config.toml
d_model = 768
vocab_size = 16384
activation = "tanh_gelu"
tie_embeddings = true
init_std_qkv = 0.0142
init_std_up = 0.0142
optimizer = "muon_variant"
lr_mult_o = 4.0
warmup_steps = 200
Each number is 500 + 40 x the weight over the matrix's rms, rounded and kept within 0 to 999. Layers, rows and columns count from 0. Numbers have three digits each.

# up: layer 11 MLP up, 3072x768, rms 0.199, rows 2215-2267, columns 128-255
# down: layer 11 MLP down (transposed), 3072x768, rms 0.108, rows 2215-2266, columns 128-255
up2215:483529460428484505457491427538568484543507560513460514447489518465517530396440464412532457550537538515516474493517528457505386521506553529499504455507464493508518503526454460484491495441485509499501493502417579486405467497524573545523481464491461523453454485512502556511449499528479355542426423561513517527515488550538425531485493495501594540482491501495524567500557566470571473513429
down2215:498492501549465501480490562516483460528559478470488474589449482447498466577405510470421482562511511510489501600524497543563464468472605455564550458538535455533476524515478503565501436530454497459477486496479585507525498445470447483483583559498472537561452570537535450464504506567488471486519529540499613389487501517478509482525465458497529506525442454464459403517511555507493559468516
up2216:579482500486563525464500475498514482503514541493463530497501513479437516530577490492555404516564514548495510423514566475568552573477465579476503477522500543452433517534514581522581528484478529500551447468498500511443552594525503499503484548525488470488468477477526487495491533492539453453578521480518453531491506584529511499517443520474469545487459456559508558528485548470505506468496
down2216:524494492503527458487497532522514537529440524439518437488574513544507487493438492515477522495540499488518485534507438514449500511473549456486550540443500517562472525514503465482459527554489508525546584465487541484482443467480511479446570518565478516510472557471530492470463518419572446509468494478513511397502557531504510577510523534499472524510500543469495485552539453525472529529504
up2217:497457512512527492522462462498528510535474504536471534516513487483501459495542495532488552536571511558541475472437425459500432514505539475485541475471527473470502452532608456538505519464516496553556582514462485402549465519552546495516547547504389476548463497506486506551504485457547426512426478402509470493516452464444528490461548481512481507518476476471464488493426560574488487587421
down2217:503433520494540505539486523515461527512480479463509544479448474511528444505490498474431498491473446509507560491471546504500487464508482519598563519567521468474410486499439556541484528522565456500504546537509468538490484544424512492454479545459562377450517463516538518474520461466506468470487503475524462283570452531491505477524388525492513466540493491537495499475550487490546497521515
up2218:552489502526542476498492460551533438447503445491477505480487497568453498481517541547490474544523484393506563509542551522533445559486488473483542495541486517573490513514512483521492423440525508469545487529576567532474511439507506549428458534497464478502470462532521520495458538483538555520515499495500462554562508539476551532487479506532537508533521456534472582536527525490536537529459
down2218:525527528500525517510536479517528514500507506532446482585554541476446511497464555530495548526498479533488471476502389528493510474555530490457476504518540466452505501486446509455407545533541515476472530458534500473531504553521515527517485435457527522451553495517467479509478489454472576520491543447498510425486562422428495523439480551489474551463488457567508475497541482483538490515564
up2219:536477463491516405522449461407518478541527517478450527472477499430488482494445410453523393494552534541582524486432390458542517515499541543405541453583521490559525432454490434515471494530509470522465464436485511465428490521466472517560506496539480485477460486574456475509504583574511429475512580440526522560438561501543464439529540484534484514535520495558407538434466517494573509466552
down2219:505489492417491590526488448418480438483533521434495466474507492525431558492456517489546503583493512489517563582521478481557412477491531516554478499532520495462551526480526468458495469490509481473514533409471492500382477511582556451564453521503471556431526496563498476576493579486566538472462566521536499558435557490516527424604575506466420526485524538484506572437463483420461569535429
up2220:520485485444512470453449559474557579522465444539517402624509448484449571551654445442532560478555480487501436503505490508502509540381448518548504531424504453585445495521434550480486532518537502560549427466539518557587440459466629529564547483493509525549513535497452512444437431537508436515552567476417466503530536501530542505467498485469536527564450446508530475431482464462484428470550
down2220:414423425528489443547517514556514515488547494513490406547603481508588452408545457553459511524524497496427467527473569410493451601465435469483426449563543484399456463393456513518545408461516447519513446432484497484543373536522535543440431490406446449547568491506567530489586504477546477507445498524497564424454507602514422518418564438490463452477546471472487428531470537501564445519468
up2221:551489561511516499513572491479480547600496523422463413494507532563451537560488554502491518419491495536484518490476518475526510542550518512449499557455502559496487490498454512486467471489477512472543503496528484574508518520448487461506479564493469515494524487436526488534435517475459466445544496420557518531446485528472467447546430531489512496543460525461551426444515423509536450486528
down2221:496487463490537459517575508479491463507438523485516459485527482488476467467528410522468428545517506450499490482431481571480554447542504554475452530486621544460508493580472488519503463539477482470454527502521480499480525474467496497488522490466498511518422445570462507464488475526454534551372534439484428360577512487521496429464492412482536453479537492462496530498524526482520566554489
up2222:491531522513499575490490591496438540496461565517510465499482520480513465429466520483513544577455439462477543549502482498475575543572452540476514521519481448498445490491480461506508440528479517540532490478425507414491525624475524572487506535536429503533480413622534541533477576482508373456494563519506484515454516453478554547536436515430474550526511478562482574503559522521547496561514
down2222:519503519542528545518463452517487500535463475451493478469463489599558485539576496553490540503419443545603549527523510541448461465420477467501506550550528532446490484544493513460491476512497520503537475482566404438520542517496417495499426548436560526520475538493473490556520482507563456515556457556509522538510552480569491557460501527509432470501472549509448481528484498558511494571557
up2223:453516470548477562491563543502555482428513484485473497561463546559490455532512488512527509464488511533472425557501508485508506469535496563503568518537539451535419521499540498511520513607490482550443475470525539515511502479522513429484470498430482480482382446492462523591498519411478515509507536510545519486554468486529474548531485598446416475491459499586536544506529476515413450501552
down2223:444504405513554529499512480434405526467630503515476463489452526500475491532456482508541458567579539514485547555475563466469484548490528491512485525454499495464452474494518488531516467441479502501530529543444401469434523555465542496471513480572528521536461486454548474487548577529473461435553552558499483476544596519503478534469498503517457469559506520537475464505490512466525479459464
up2224:522504519513537507479382461512523483484519414469490505431555485479527434562567528509465488541531475495488440462479456474482452566467511495458460528504581483520539520452411514500491513528549513532472542539551508559505431487499442576464465455560485541522524485505443537507492417452515516519451486520508541542491545562501560481437447466481489498492508536545477500495451493534487472572468
down2224:562494440489453530524512505452514587541470506599461496470531538443508480485545471448499524525566556459522554451478498500522459454451588494518424480509481508549508543451487553521514453476510486493432515489552495492541451506466527496569437520567560507464474532497523540491502562534544531529508524507456485457482462489441508528453501602466476434498477509526513483463445546442502538475449
up2225:539490501465470523543482537524581411541439478502500455411531435498519539476524546461535453486485460511578523527470495514530477549478506508503542534468503429450484534494479430527530504495482460515587417528503506470428466480527411498467497495485503467461491407514542512532499469450457494515485495506499573517538556535532477473455566575451470500492507457507458475548475499558436477502590
down2225:484443449434425489527481521467453600501503575597513504530458478531530530495494495484555408425519435478487504519462469506507527518474552508435503454468550436480526519497560527555470449473565508468484473503496538518513492481529465541469509513473497523454531429511613487504524580465497586455496456509538476565526555474511413459463456489497563481524448429551483546495445474493509524490493
up2226:497479402501511521541520456487488490524404456571508538460496499546442499478465550433454509484543477516430477455480557521503509540528446417504458567493533485550496532465429466501482492504439454445505517523499540500572537509501546513545549488540490494605507452539484481524517577448489483453513450512533492511503529537474534543503526532495474522562466499471448533403546447442429501474429
down2226:554485494486510418416467447502491526442486496506538545522464473488453499480479561474427491469592530473523528498454478553521458447488571473507523466523528467497477434493537512478571508503546449561480540410495439562505528509580506465486444502499481536581518466517500509582418471505505462496464481425496520366556447578505387531499417534519510511527482564502453573462583609504564486489492
up2227:392489487561594484536540529555502521530477516532471535469510494475534509509514505481524491444555497458533548507514457526462488493524459539443476510493516508502584494503563541479496467498490493576501509543509468474462499486484516513446536483536415430469472491455500514605546466524514486553481476518488524577529508498431453480508452508488564484498539485521480580473486528495457508452516
down2227:516483518481460539499478472431555570504556459506559538438423568577455523480471506461563480476552482490428454499543559540521557505500489476518517515481510441486520532537502551488519522504533495428497558478490471533511544546505393533554533494472538549527498455552435463480440492483505554450491473518531482583571537489505591512501503473495481501547504491488456479486494515518483517513519
up2228:495470445497521494487434472577514464564515521522507482467496514489483452461466460447465551466497507476541472437518502587395545495482556452554524567518483551497501485522576496554498493512549490584557509538570492541553499459460548485479542503513524509475558484507479587551549489461501505482470491544500436518567493486516511476492525400491501497493526519447458512565452474536497526533408
down2228:465514526505521521545612507516459473480424516493502499491506492495503489498518473581526448533522509519506525556521488491543545496561471528530478495526523524500495435469509556492479463528523525511468443477435453546512511492466513456548487525547519489560428420448518465510505479463535497472478551517508530529506457555442536517527517536533430547500482535533563492531449490448511520452475
up2229:529427483497568496522521453507513515518438580501424545473462459577468463492451613517609548514503495537542445470479476457517450451447457519508499468553472493509494409520460510454486487477514585477474487431512479473432536627461484543551429543520414583543514512456538506486577483510524510488466510518556528496484481526567479543479494504467485532531478561493528587530484480555598374468492
down2229:456506519503486430523510513503472546535482544454561522518485446497515514484553516559478482512577473571435491525514562485527519508477511521481569587473443482478504480433483479546543470497477523505529463562475518486470524497628480520584495480495491458475521443490437475445499462486472419470456505507439504418514529434496543549524480501502494523435522476556533595507464388441562486470473
up2230:534537449454548514542451548531481547454510485426605495502470527560462489537444553570518604515417445481522467479507500520538452528466464513505448422543524485535553560463533506577423495578479494530479521504582472517568539532441517490558528440465464502507517500533474546418442519519411484450466572477489543511453549455500442470485472465479455575478470504540436475504512454521505516456522
down2230:504501455514434436538546482510512478456509523442499478390507497479526437477437510508481546562494488604524441546447454548505496601444544518507563507418470581434453569405491543505566464481483500438499526525467469488501551567523523520509548482556566438498513469488488510490485515512478543584537509491495497552443456562423509469500489461475466510421566489558526468504515468488477563504469
up2231:409460502534523576472519516580556605464576567534501572603556546477466482446481525476473531508473506413503480529515509374484443503471502486511509468488457492520570452448497501545469475456572525507486562503507556559563432494482445524434528508557502581539544545486472469456582554532513468487539503521518508486511578475528494418508528448521461519466490543488576488573525542472457530528414
down2231:475503487450522466515551592507490504509554446517442468492465442501463490551512486500545460524492459599483491495528538538537464573539477552505494490479502459468497516498523488494480518460477477494559397498520489520471427477540528464568530493424481552527436495573547532447523434516487533503498531487557477530517488518459471528504487539491533459553575474477511539510493450496479496466528
up2232:513523553509445499496446552523540554533462494488489451514511425412499526453527465493466526483482513516480511549483467452527545498517473487501433545527557410469516482434455507572519473583484493436524539525573561448517539540386535557544456509514491505523516527504415497474517452496507537510442485511526578538503471493492524517467567506459451513512482491565578561498460461550484496407587
down2232:504512456488437504564445473487504548533495525522522586544474507478506410533509529501460476480478537523550496546475465535498519529550490468488468505475527474507527466417532565484469480485561527416521566462501482511535455583491509518513464502557461524549510577526556451547495523505502475569585531470524487628551489502445475529503462552492539443475467556522498475545489497484484514486478
up2233:508524504430452512543453496472534449499529510513486571483457510465510558532515448463526513426484458466485502451518545473515502528482572527543444509575450483570557505482467482517505489550547494512499524515442498442492522476538490498484434430461472531507475516411501444456524534514551498487519452463506514513451569524405513477481493549533536464511543516486542522473508529479489605497457
down2233:448530464548435504554500519487478439546558506560487518449495525559458419492580469491501508521458531478481483503480499489548503534631513558384438487465458546485593457543467472485512479502574458471426557458522430555442487452473522479494490495454467488561426563472516526512525557478412518570496479511581501497487506476496467460525523544489499566407582436446442555515470478512477610514450
up2234:517488436512579488521506578462486498511392486455458490624509498527477492432521532548471609491546450456498552551517499566500483528542488487501548544395470473517466529567496476478525497535518563495458482491451432475485514601475475473534528507484457551509442545467527459503533488501541476467499485454473610524536496554468459508524505527519481486561478515485515513414461499456552478500558
down2234:501499506608461529469582548484490503430454488619582513509504514538481492393571557538477473536536517454457498480483467490504548438483554569501581505527509509500564479529474484513475500460482488523526425462446567508486493491493536541466567498505566501447566493501474481518459390568508451461538516505454508436449512528448435519522523483469492523519521501472490478507528445396453566488582
up2235:481487492523505468562425476469552495492551465511491570460531538496557530465479514509473507468536528464462493496511505516549510540497526445486473499576471505512501489493512508472602505574478549497521532500568480516502537513496498464548526490535487468494467518541547458539534457488530448473553490450609526485592549523458510475483512530552541459546464534535468429528492465547585498478469
down2235:480491499504475514531477528519476593571571420549457491546431529508492466506547611487539423462526516475515522536429496478387456461528502471535459479495521563513440487458543540570469536465517456580478480495456470500530465529512491484503496477520573428439475495512517513451531512445479466507500463501438489377437469515465516517620549414469561465524461519541498483502460478458560489411457
up2236:509449491533510486478486548525497516539424496562477557467470454496523444438514460451520499528484462494496511498516514567499471436463506574461449503481467507488503539503464508553516544437501526430556503529568444493414530578565492476558516468467437502465529507529518510419487508461508535510573496531587501498522511520550484504505470558512469487449522454552459451500502508549484485474470
down2236:406526447480581439526496472465506471479529435507535406524489494535454468510491522477484519511500470454502472521516528497502445512541553501493527516581558495469513471521515540475460527468520505512439543526490508449497506453528470538493491504565536453543531475459501485509554480493508434423526570518428438601552465489539502480469521509531522480505516542430515472465492483494493492476516
up2237:506538421452503515530508547571540496528530469527525499559467489478532518503469548555487437528489505484559457551501484538415538528480471446477456493459506506493464535524526548477540452427474485511466410579546464412488439449493494544475487567460506503523494548518464432523487464476476502526481513481522530500468527486565434529503410475501526518488463538554553588446553512545563497469499
down2237:499487534563486575525496466453586411493522487516500560446513533460425427496542486473543511557558487520556527526479495471531518463532475508492471494519486512453519447513480467527512448492493524506443478496451431517516582529496537461516535496517491448560430465495475542503514525531505508456543582477513499600475555478499509468508425478456471515511572486518504460489436526514467511583478
up2238:562534453525519485519470544462489510430496529573511544550484517523507461462507518508509454472565507499502557500513542512493547530565437527508406492505535463478501498547550468461569463501488564513499522504507547498489546525448454470452501477510469550603463532508515441442452541547553435463588469481509560451444480469470463494447483486480535531504482492507419513470432504416466483488568
down2238:593477545505526458490513493442482506501360520526518498498506537469441509506464493500446516501528454508444498562511474486573474541491539490450437473523567475469523475445475485560483469505518535486496447511541602531465513535499440585519489511523533478514489495485509529553534463489445467542517545481532445508507531493559538534511412483479528554509480498573528437516465496531500423437524
up2239:492525511438460472425477501430509490495490509443503543456538467516490561508546468516527452509496485499492474542449494560511505558517484502497452498585444495479510449515491505524486543531574496479495551520528541469506463487503483443483493484485535478486439505497525509526490507455460473547534517544502427597477484526440460536503526555484483432509528520496497561510527516454508557453489
down2239:548462515519449529490438539520461552498540495574505499459471438414497532506524487489520475541467558478457527510483507469494438516434508413515503553516502490465488518562469466511541512515512535517498490542494497452520519470474526511531517527502555505464495525528512459500475519492473487506444501565518545487546438533515484484525523494459560583462447568495534486467534476489496495560559
up2240:521433537529469488545433540481492567542473455441512514455509520468513508492582487488523439507610504454482486519543509500551493534474521441499500467421513527448451481476484470564452473515436467502500433496572509516417502497556487511481544446463576560569536483519481501528619480447522538539508499477542463525562483588468477516480516512483505470470576474499563436539495475517479497500455
down2240:517424556496499461469540466499433443570507611514542459542509413510527548578446554508569534513492471524557498522536450525448540543535532496482463467428539480553530469497500428521479464508448542489443466465534443530526533511581455558490526515530506504514433485509597451617526474508567499435455506528496572431523509466465494436521527541512471466518502497490572550487527526425527553500538
up2241:417559466546487496519586489520501521463507485524366472367510510555513477480476569508457523520524535514487519478451468546505487479480437504518502512535540516450544499581562536536486487411596483438508516453433531523483486486502475508525440445562515556505530518584549452454459499496527490626461492541551541543481453498484511539504542550532489460555523538452526545525493477536468476476515
down2241:532537435465486477499495485511504500491463601545406551475488525462453517509509518557490499402512485543486512518534496539478508441549427524550529513505458523508508540536556532550521547463498430459498495490462479441550522465432511461490512504476496463526441511498404565498573561514533490516491541524519529518437524490429500518505517540461552477475478541460528542546505539523479540452480
up2242:572532493470437442496454530572498604557503542470479487461563512458502515482476506460506507573524486522510512449483433498504495505508538496454526518528436506512530515435517459554470487508545451515526473444451517447487501476463487503581445585455474535572499501501539526478557496451555492516549474465502494522496489513522481470510521483500502481471446473531492514554502467482547558480488
down2242:470493493504516450536531527505518532445528451507500470518521414553519478476388544513488454495492465547495557482529502511520538493562561509458524348494485531516516563548513516349394462543448568547504567494444468477439452469453470429460434509439494489489498490518482493534433528523562459488536535536454545462511505499503494514447504488499385468455504522497497491468498499525439524512547
up2243:554498456552545494513497498470526526492478526463444545500418428454561552491430507505466568460487497520519470567479438542554483450479448577448506536480482477450483542532509568498505483514543476468532508508478534473513539423533447537517507505556524556497530534568479535513485538504481571419460472490503473506539498502527430550515500476468440485482423510517506536460439490462545455449466
down2243:553529514463449562519404459473571507453450519603564460490512557417509436490513441568485479486472492581460544498550553490515511499527525469523546604556432508462488464439469470471480546441459493456459548474526503459503507498473502509480468497508506465494528512513499433530500504479521473478528483603529499547459462505499483498510591504553567532510422507475565485485551535525480524449530
up2244:450418532567414437486489515520500590473521542482535500542532425511472552500572456420508576599482561481469520582461602553500484511454463541446513493559555445499512491483440501571482566487519608511504476525511541511547601550465460492539513518510518460451530558467439519554516543495477564553409518426559506524473516508487478464504547404567504550490607493580424478481522520516474543530502
down2244:519517538462567525510505517491458438528549509505503528521460561511500516482478508512432570513508502497491511498502462639500455475445493479511538554558486411580493618515505528515537501525531587473441498509537493546555470471629485425492493462527469490525438515509494492544486564559479520471415478513468520585546445481518521461469494501506480545512484446511449442454496546459468520562493
up2245:436496483460561519417478463489471524404561545484478429492540514506417543461376500499484498457425557509441510489554509495536479473550504470514498529478476522536508441431525472529483447553544469482488519476547448502493547495530477484516414499483454503515462465440536526549460521479559486534463445553557469483422551547508446479555537541446477511518486509437517506519488469537548541455477
down2245:530416550597526519542514521551519463506600468426533476460493439492511481493534517523556466505532447523454525499405497549533580477474551487481568533534510535523483519577448552497504477507502484465488531525471513500506478499519556451525522460518435555505530494466457521615498433485477485506560484488560553312448564500480523438499451528457573415532461500483474534495503522483563492527531
up2246:597511481479526537491499527551573633475575523532509536501452470479542460479489506497597540563488529477408467542555553538484546403570557463520474530515430508477537454462539541526532485504536583485438542504544446520504505446438506573514515536503520507492483485401556480552498469495561475454463489429525540492410460487469569423507465452556459434462518531495495493570518545500528477488470
down2246:532546487464492498523428575553506514405567515510528564501514447409459474491520529447513499469483501528585486546523599507536542492469574519539545499504495567496570469521497544549526468465436579515501541570511473415464453426412537493540484462448531517450528448467509468615483513504536439419494510421543562438525479492384502455472496433524492513549500547546429561543518432516500439445498
up2247:550519638485458580467493457517435532496582553528489543538438470566449492546428522456546476528463532530525508523524597496471473511497507516580506421554544468483505478503492543582468518549577456534553417445522503540512594535538508520469468456460445515467485450507535539471558496525512553520561549446564484522464528462500454478417492511538465506490539518442466454503532511497505489499485
down2247:545476514487490522562515540470476547475534493550504500485502425481511499550461452511460457476490508518480451535418491531521538499520468542453538512476488546465586479539542474441485468513538547507492480489563474531473494513537534482484482566408438373505538523514560528500566522461501587540533604489463493487458566485497479448478591480540516512488506521490539476494489579458500486522527
up2248:430453502498505425434512465509509500489521566543533540545472552568515475449496485465467536463440488474467438471505530496450480615491487583450570501567540523517456455552549497468541508509516512528600491473481454538449490551483534465470497518536539553614526468521564454559500537548519433525518437565551467534512543503510552472491493459521529485491502603505533499447503437503516530522513
down2248:520456519493544488496479413500465446482519456516467554480474495510490493507533481503487549505482490526518525491523509516525510509549471468540557537442486540457514492497460451537439550622490520486451448476489457504511531474544503484437558499544463416433500523464444486518529473536569486533454493481529516572541517532443484494398508518470477474532429549493478494494464452450511530550473
up2249:523445448535540484599484483490475475460546515526519467410559490532526467493522525532444504470529450406525496525475508460477470527457573479520471523516477538512528515506506545497493520476535487499445470540566541456446507525509504471531487478463532506499481513458523533507476547498478469514546470527573522453521526528472498518469565480578480498504508544543479554554440523531539519489475
down2249:478459493476523512471527581491483474460504487484495476482455525507479515486542477487532469489501502563477549508467453523478496480471419560481545481515466523514519476527505526506523514455565505509551492512563411497554437493485426567457522558509539528543480446447498536529486476410500481526528486454459505368547415483483500466507493520479538508561473432471522519456502486511495527485523
up2250:423510521454489487499507475475475432493489513583557492506505578464453476535500461515549535447520585527473474505553500491456387469567521567498526510550537493524516497504544507507546467594500527533544466531456494469486457487539471502509460555501554533524503553501506564549502528424453498519534482448547543495504498511456485414508545531562429483521492553497492441447468515473499475508452
down2250:517533486559520526547475480569476443513467534522482544457444443561526498565450437554516483492501497500568500580504442506484514564546542477500520512450481505462485495489489539473524519436473510538488518524541566537475558487501507490515547535459442492526542513549530491394512509458524521459525538520493521426436495497481518507388527535554508485504550544484431518452433457469501563467505
up2251:557475525515499500545450583491509450574556528533535507462522451519511523501535507483514483464494549537463488552534533481564555454548485524530471542522512526503520489530531511452544523527504509541412475496470458507472540488471541488449451459457529495449471471410534492471470494508575481509482501507425483481423540435499620468479532523412516497487473518531511489559495523487535485468566
down2251:474449495508525497540475494551501497519496427518519480474380445459547477547541536477534490534505485438475437423538484482545515542536478464476556547474492520505450516483515510477530580487505477502491439521563474476494555491529494494508489481498512446633500497515409440483443469477502502522468556449475506401527497471569510505501546489487502548483490449431479474522459449453471512515450
up2252:458501425499494426538542454497533555424611474579624499529496381467549511532554538478515477487462508517493468480486509476466543525557522515496550460541462511559488455517589538531528570453550484535519513571488428471463536427526495608519534535400487447507466435492547515453539573445612463559442462523647512517547512398558497428502489508553486473481443463461533545501486502477576544521533
down2252:520499489498467500502501451464524543482503470558474573487453433551494528491539550515472491470510491428491479487527529490479533528501507573462510478538427564495490467521468473441506530497449570466492545518552487495453474496499503506488436509537446558463483471502434497515540586489511490440514527521574457372515492493571477505567512544553496593510482484455527459487521505528538534519487
up2253:468526521487531484426468466548483524476434509529463502563457421455485448554498465500569526475515431492567446473545542488466448588523501441422469543530495489492500438459479474510498365554457482523496525472520494506571427527509500451523596472441484498511499515478477514507597477534553452450569508567434544449411502487498503493523474482447503500540499472556512448513477501526525530521493
down2253:488496449536559489543535517504565473509532456498512501474521513490591504454416492432491513454465517538513497473448533485619518472467523459538526411484505482446466538473442454506459518570510443529504541466537542462586483506541483473536495463501509424573471510487510480485514519477419498544522509508479495516513562502535496577468484572423479482519540447446537425511496453442524471506490
up2254:474469482402505527514496532490548482514538518551474531495516580535456423490494477488558434552601519429520460510480518472452452520513512465569543499458533535492488500456480460463571464465483521515468485522533534508502523442506494502492444580483541412553511445503487463505524473495536499595449441519513485512447460410481520552434474460548514494555463514543573492522455439463511516453501
down2254:468513586529539529499466500509517483551448499443489468496458502538523536542602541497450502404529546503564536513488546469488522544526504551403463508491520402516440501484551442472529528523460558557526535521501480497476492440513453483544524433504500508506516495460539547423524445428516473510456476524487471462528472500508478479441505436515504471459524464504538499504511553499502528476564
up2255:489494504498486507505552502473544508555511468606522571531507539483495507497519498417524501413523442469526499551491518462447457503449543501484496490482433467484528495480535497457539491512506433485559490482490468496489526498483501457452487504458605480521486513536471558501498481521535509529517476434526469478526536448522517544542481564598436517546495451490478503398505509468443543482535
down2255:495499491452500472475499471580518469516470520461477476554516488501500505568494435523453514435489487493491495423497558540476460556507515511468516469545477497495519483464507464470494529533478507497445485517527568479473526471459478514499487499478493514483493537462469468472504548472499510429517547477476519440474496537499526516527484514528531499502463485527477478506551486517510466468519
up2256:508510498519558457522525514547519468438487469511500545501517578476556533518487543537528473526536512561476492485452532498449413510508535468501534452464471532491449414497559478514514496563549511570485504465451485514531476503424487492512513454495488520515539484412635465501411481498468429467491475561551595456453435512474503498479490522514451508500469534519485453443488520559469505502510
down2256:514521449559516485479468444520489427455431475504507507497502474512489564570507539444500511480512532550507519573536580408464478505445554551424495449464468494484459561546525479458474517523488471523483489477493478583540450538483529483489516514499542466538534530504506463467537511424540539551530534600439475577474475415581491553486481496491474438488482560538460486468551521554537429434551
up2257:484529514450484558440536449521443509498499526485471526592497452460527470549495489496494520442459500514529513451558464481490500425451474525451460510488508528485495491487560574445496436533475539498441499517443553534560508471471419551498486465458428509518535470433517505463432371500564509475496531485559505493526504523443502534534512526474481454508519467516518578487481499520460519396529
down2257:555418621541506487513516488518542409501496516507490468438523486534450510468518578454477534505511482486483461580539539535442544470493515448507492504569512598565512517513532518449554393523504481492467544579551583570517491530496519455492461544540552497514459532491520532476472537506537525522537514523483503603520431501514576561464539553536523492504504453469499490558480525547517518463498
up2258:513535452487487508592518519576451563529552485509476540499550447476419528453467467480533510478489476469550566422497540487489427548543538522450536515503477529507474470558443537425554529452571538488516538540455598476598558499525520470542527544484432564595467526500473516388469452441566513445512458640478489536566480499462510500541456506455560496503549524521505543526458434460565512576555
down2258:573519457455559470540467493504472492484452479503535469505514556434444512488480444486495528441495415590463447500529487474477493521432466517542451454577445599561464477545531485493593505533425545541523479445502522451485582461454558510535536520490533488525582501487532501527479511465550569522479474501456523478502513483448567461548520480494533561439484554556494518491496415461506527544501
up2259:507598502529458564484437505516524526480494506458398470543544489542464482484530547460445503533512536505546514451556512482518526500512482528470459443517528538523502487499524461507549514492458524514462465488514461431486470523567496545511506482489479550516512472509460507497513458501564498521517490459505490490487494478468536513530533489500479522391468512567469561501547503470511501478456
down2259:497489510470530510407571481503499501453506515479554508540537533437549455562402393468507484444512445527454519473469518554470498418461479530508515492542468503522528523566503459471439472505512495444461501527437543452549517513485528524474536525491541540486527543558525517444504503531537464437487508559491476403465451462523484455512505530579498524464507487451528507491451453398449534554466
up2260:467537501407526486518515510568440538484473524455534463466525566511467498507534536519542478542524512530522504463540468456486459558569593517569499526498495484515537557481487560419444459471472510467425484549469538520553522521529436473515575455486458554496452432528552475505440492544499514476475500610432506560539559490514492526489517539410488508536533519453558469510476513517508546490489
down2260:502463454462476552487447432521512506550515514494480511521482510543512525517568466442524430525508579524466520538475461435476517505494441439566563447464492521513548469508459511501469485495482557496499495488429484550514518505444553539436518513524488536528540540562455491506525532478527488485527523462574485473529585554485490458520484546534505506496525501527539485535469565378449442439478
up2261:421511475526452511479420512469505473473480423523513506547562501529471509498451500498445464536536422464499578489487484484463449547462491506470511509583534467503526452525518482537466575520510531440514518512559458455475498516477579465502522492518526548486512561524480450453489477526465504518437473525494525575458467556466519498555468529589500549531478480499468489594480575576481473525478
down2261:544476527472503565466534526530461534540598484489496491511517466455480521572590469552550492511443508529570425591499527497484439485564551535496468526397480549539538499524475522551477522559476466394463483468385524462467454506557530472509522468529469450491546539534484487506489524467458479463487524525514462549442602494509549439525540558512497493417470509457506458488406451533522519530463
up2262:573489559528490490486479483585492533514477513551468509458519520529527517536504441522567515485523458542515530480477491468513435552470411391496553507488429472514449547496557465579525552504538495481481445527519446527480463510533485553547460390598470554451476515499488474489515579512564498574565532428485542504492516525545499496501485531517431489497528582516544556531475552554509504469585
down2262:435525530490521444476521505467497480509529517493548513487505463476550531547525541472512493493552465493446499525492394546501523546540523532518512508600554541489515517564446536490423522488502484454555534525465514513492493504515446521497479624528491430538560492503525553517545486504487560523513507551520455454492549466551548515516538494465529495489473466470507459477494485502483514521468
up2263:516452504523522533560533453563503532575472456444469504566402529501575574496476579578476456476533476525558465430569471512595527504501476514543508512482494507526552481517483507475438473484484448556495529517543551515507517533518509495489502474514490483467459514581475454428467525512440474543514524568545514479462570510490489429495549525496500503505477538514433489540545507568527512541456
down2263:544592501411462526542485518488566475416548492504504502491517531478495505438494521538502515471508535496514535518482468487478541498472561507467488463483504456444528471541551575544569528539486530490583414468471523514495524473517498457522506451486523492556485420519538523471510530452498517543463552542527550514526506497485467525448529467414539543477434576497509486507497547471415527474517
up2264:418509559564431467517442508522422504496477487479505480469477564432479465507482481434548533489486559498478432524410495440524453474578517602462522496503510532590492445500534536507478484505498548497473480501536511445514542488529516501492566530534470509510499467475443500506479464524489544508569593518469436515404507487487473415529487489452466491446565516460502506519474450489376512489504
down2264:549501532477544486554476446538581496536519449467512501423483485594485541450576433489521513422433483477464492474590512484523523536460486453508472574476569544536444473477451500516556506526454527503481574485532545562485463412495510479514503447514493441500488415474487493496470478502534543533480486536541561440558493521499445546414450518502502570508469537536474477496503562460445482515499
up2265:439529469548507437498521479489502473509473503560455515398476528541454522554490408451478531512533511601488496544493489466502480544483557492500494481449507510492587478494486563499464420521530462501481513488505519444567535504412465489443498524472557518481525553531530443447541512471541513586490521492470506514475529470453443504513490487424477564541447516492563460523509506511572522488568
down2265:517422464466451553459499502454511494452494503482495503503466545476506482477513532532534514494502529499450523492484441491451446494509531486490513546540510445493502489497454473538487488478544533529487506520519512574428572580572525515453454510504512539473480482519475547469433472478460510495467564453491510439479478596546589464509479430398446501493433526473492492456525530493530467511490
up2266:510552545512489452520475451480526485555535546535528495549483509431449483433535589540565448488485573554548460443511468455537510496503445476503546567531472462533471447470516534576484502505503507547466475499440458490471487469531475466499535510432513421488533448571499531473488439557521512516485457526531470572531497542524494503525529540477455468504470495484491487390506538473548506502601
down2266:459572460526450427529458472526443523478514458443441513529484551520566553443507521447479453523458513501466476440514468492484480514469456485525475520590389495517480446507584518478558537457439455425539538385464461508440442507530526467488502496517529496466472479527425549494520473531504546490512496499464468410521474525537450507522481495454463497498542535480526509548479483585498479425558
up2267:536462530476521503489457600482484512450489512566481503550502449500490491503474503462452512493517442510589467510544425499525544451521524533464486477547487513482479501519482515505463460530495477486463499537528482483475536462503428469551483539482533487581461474539542476474447517542481474433495513484518533523535469468539490560479513494517546486506534456534533509571523518456461550493509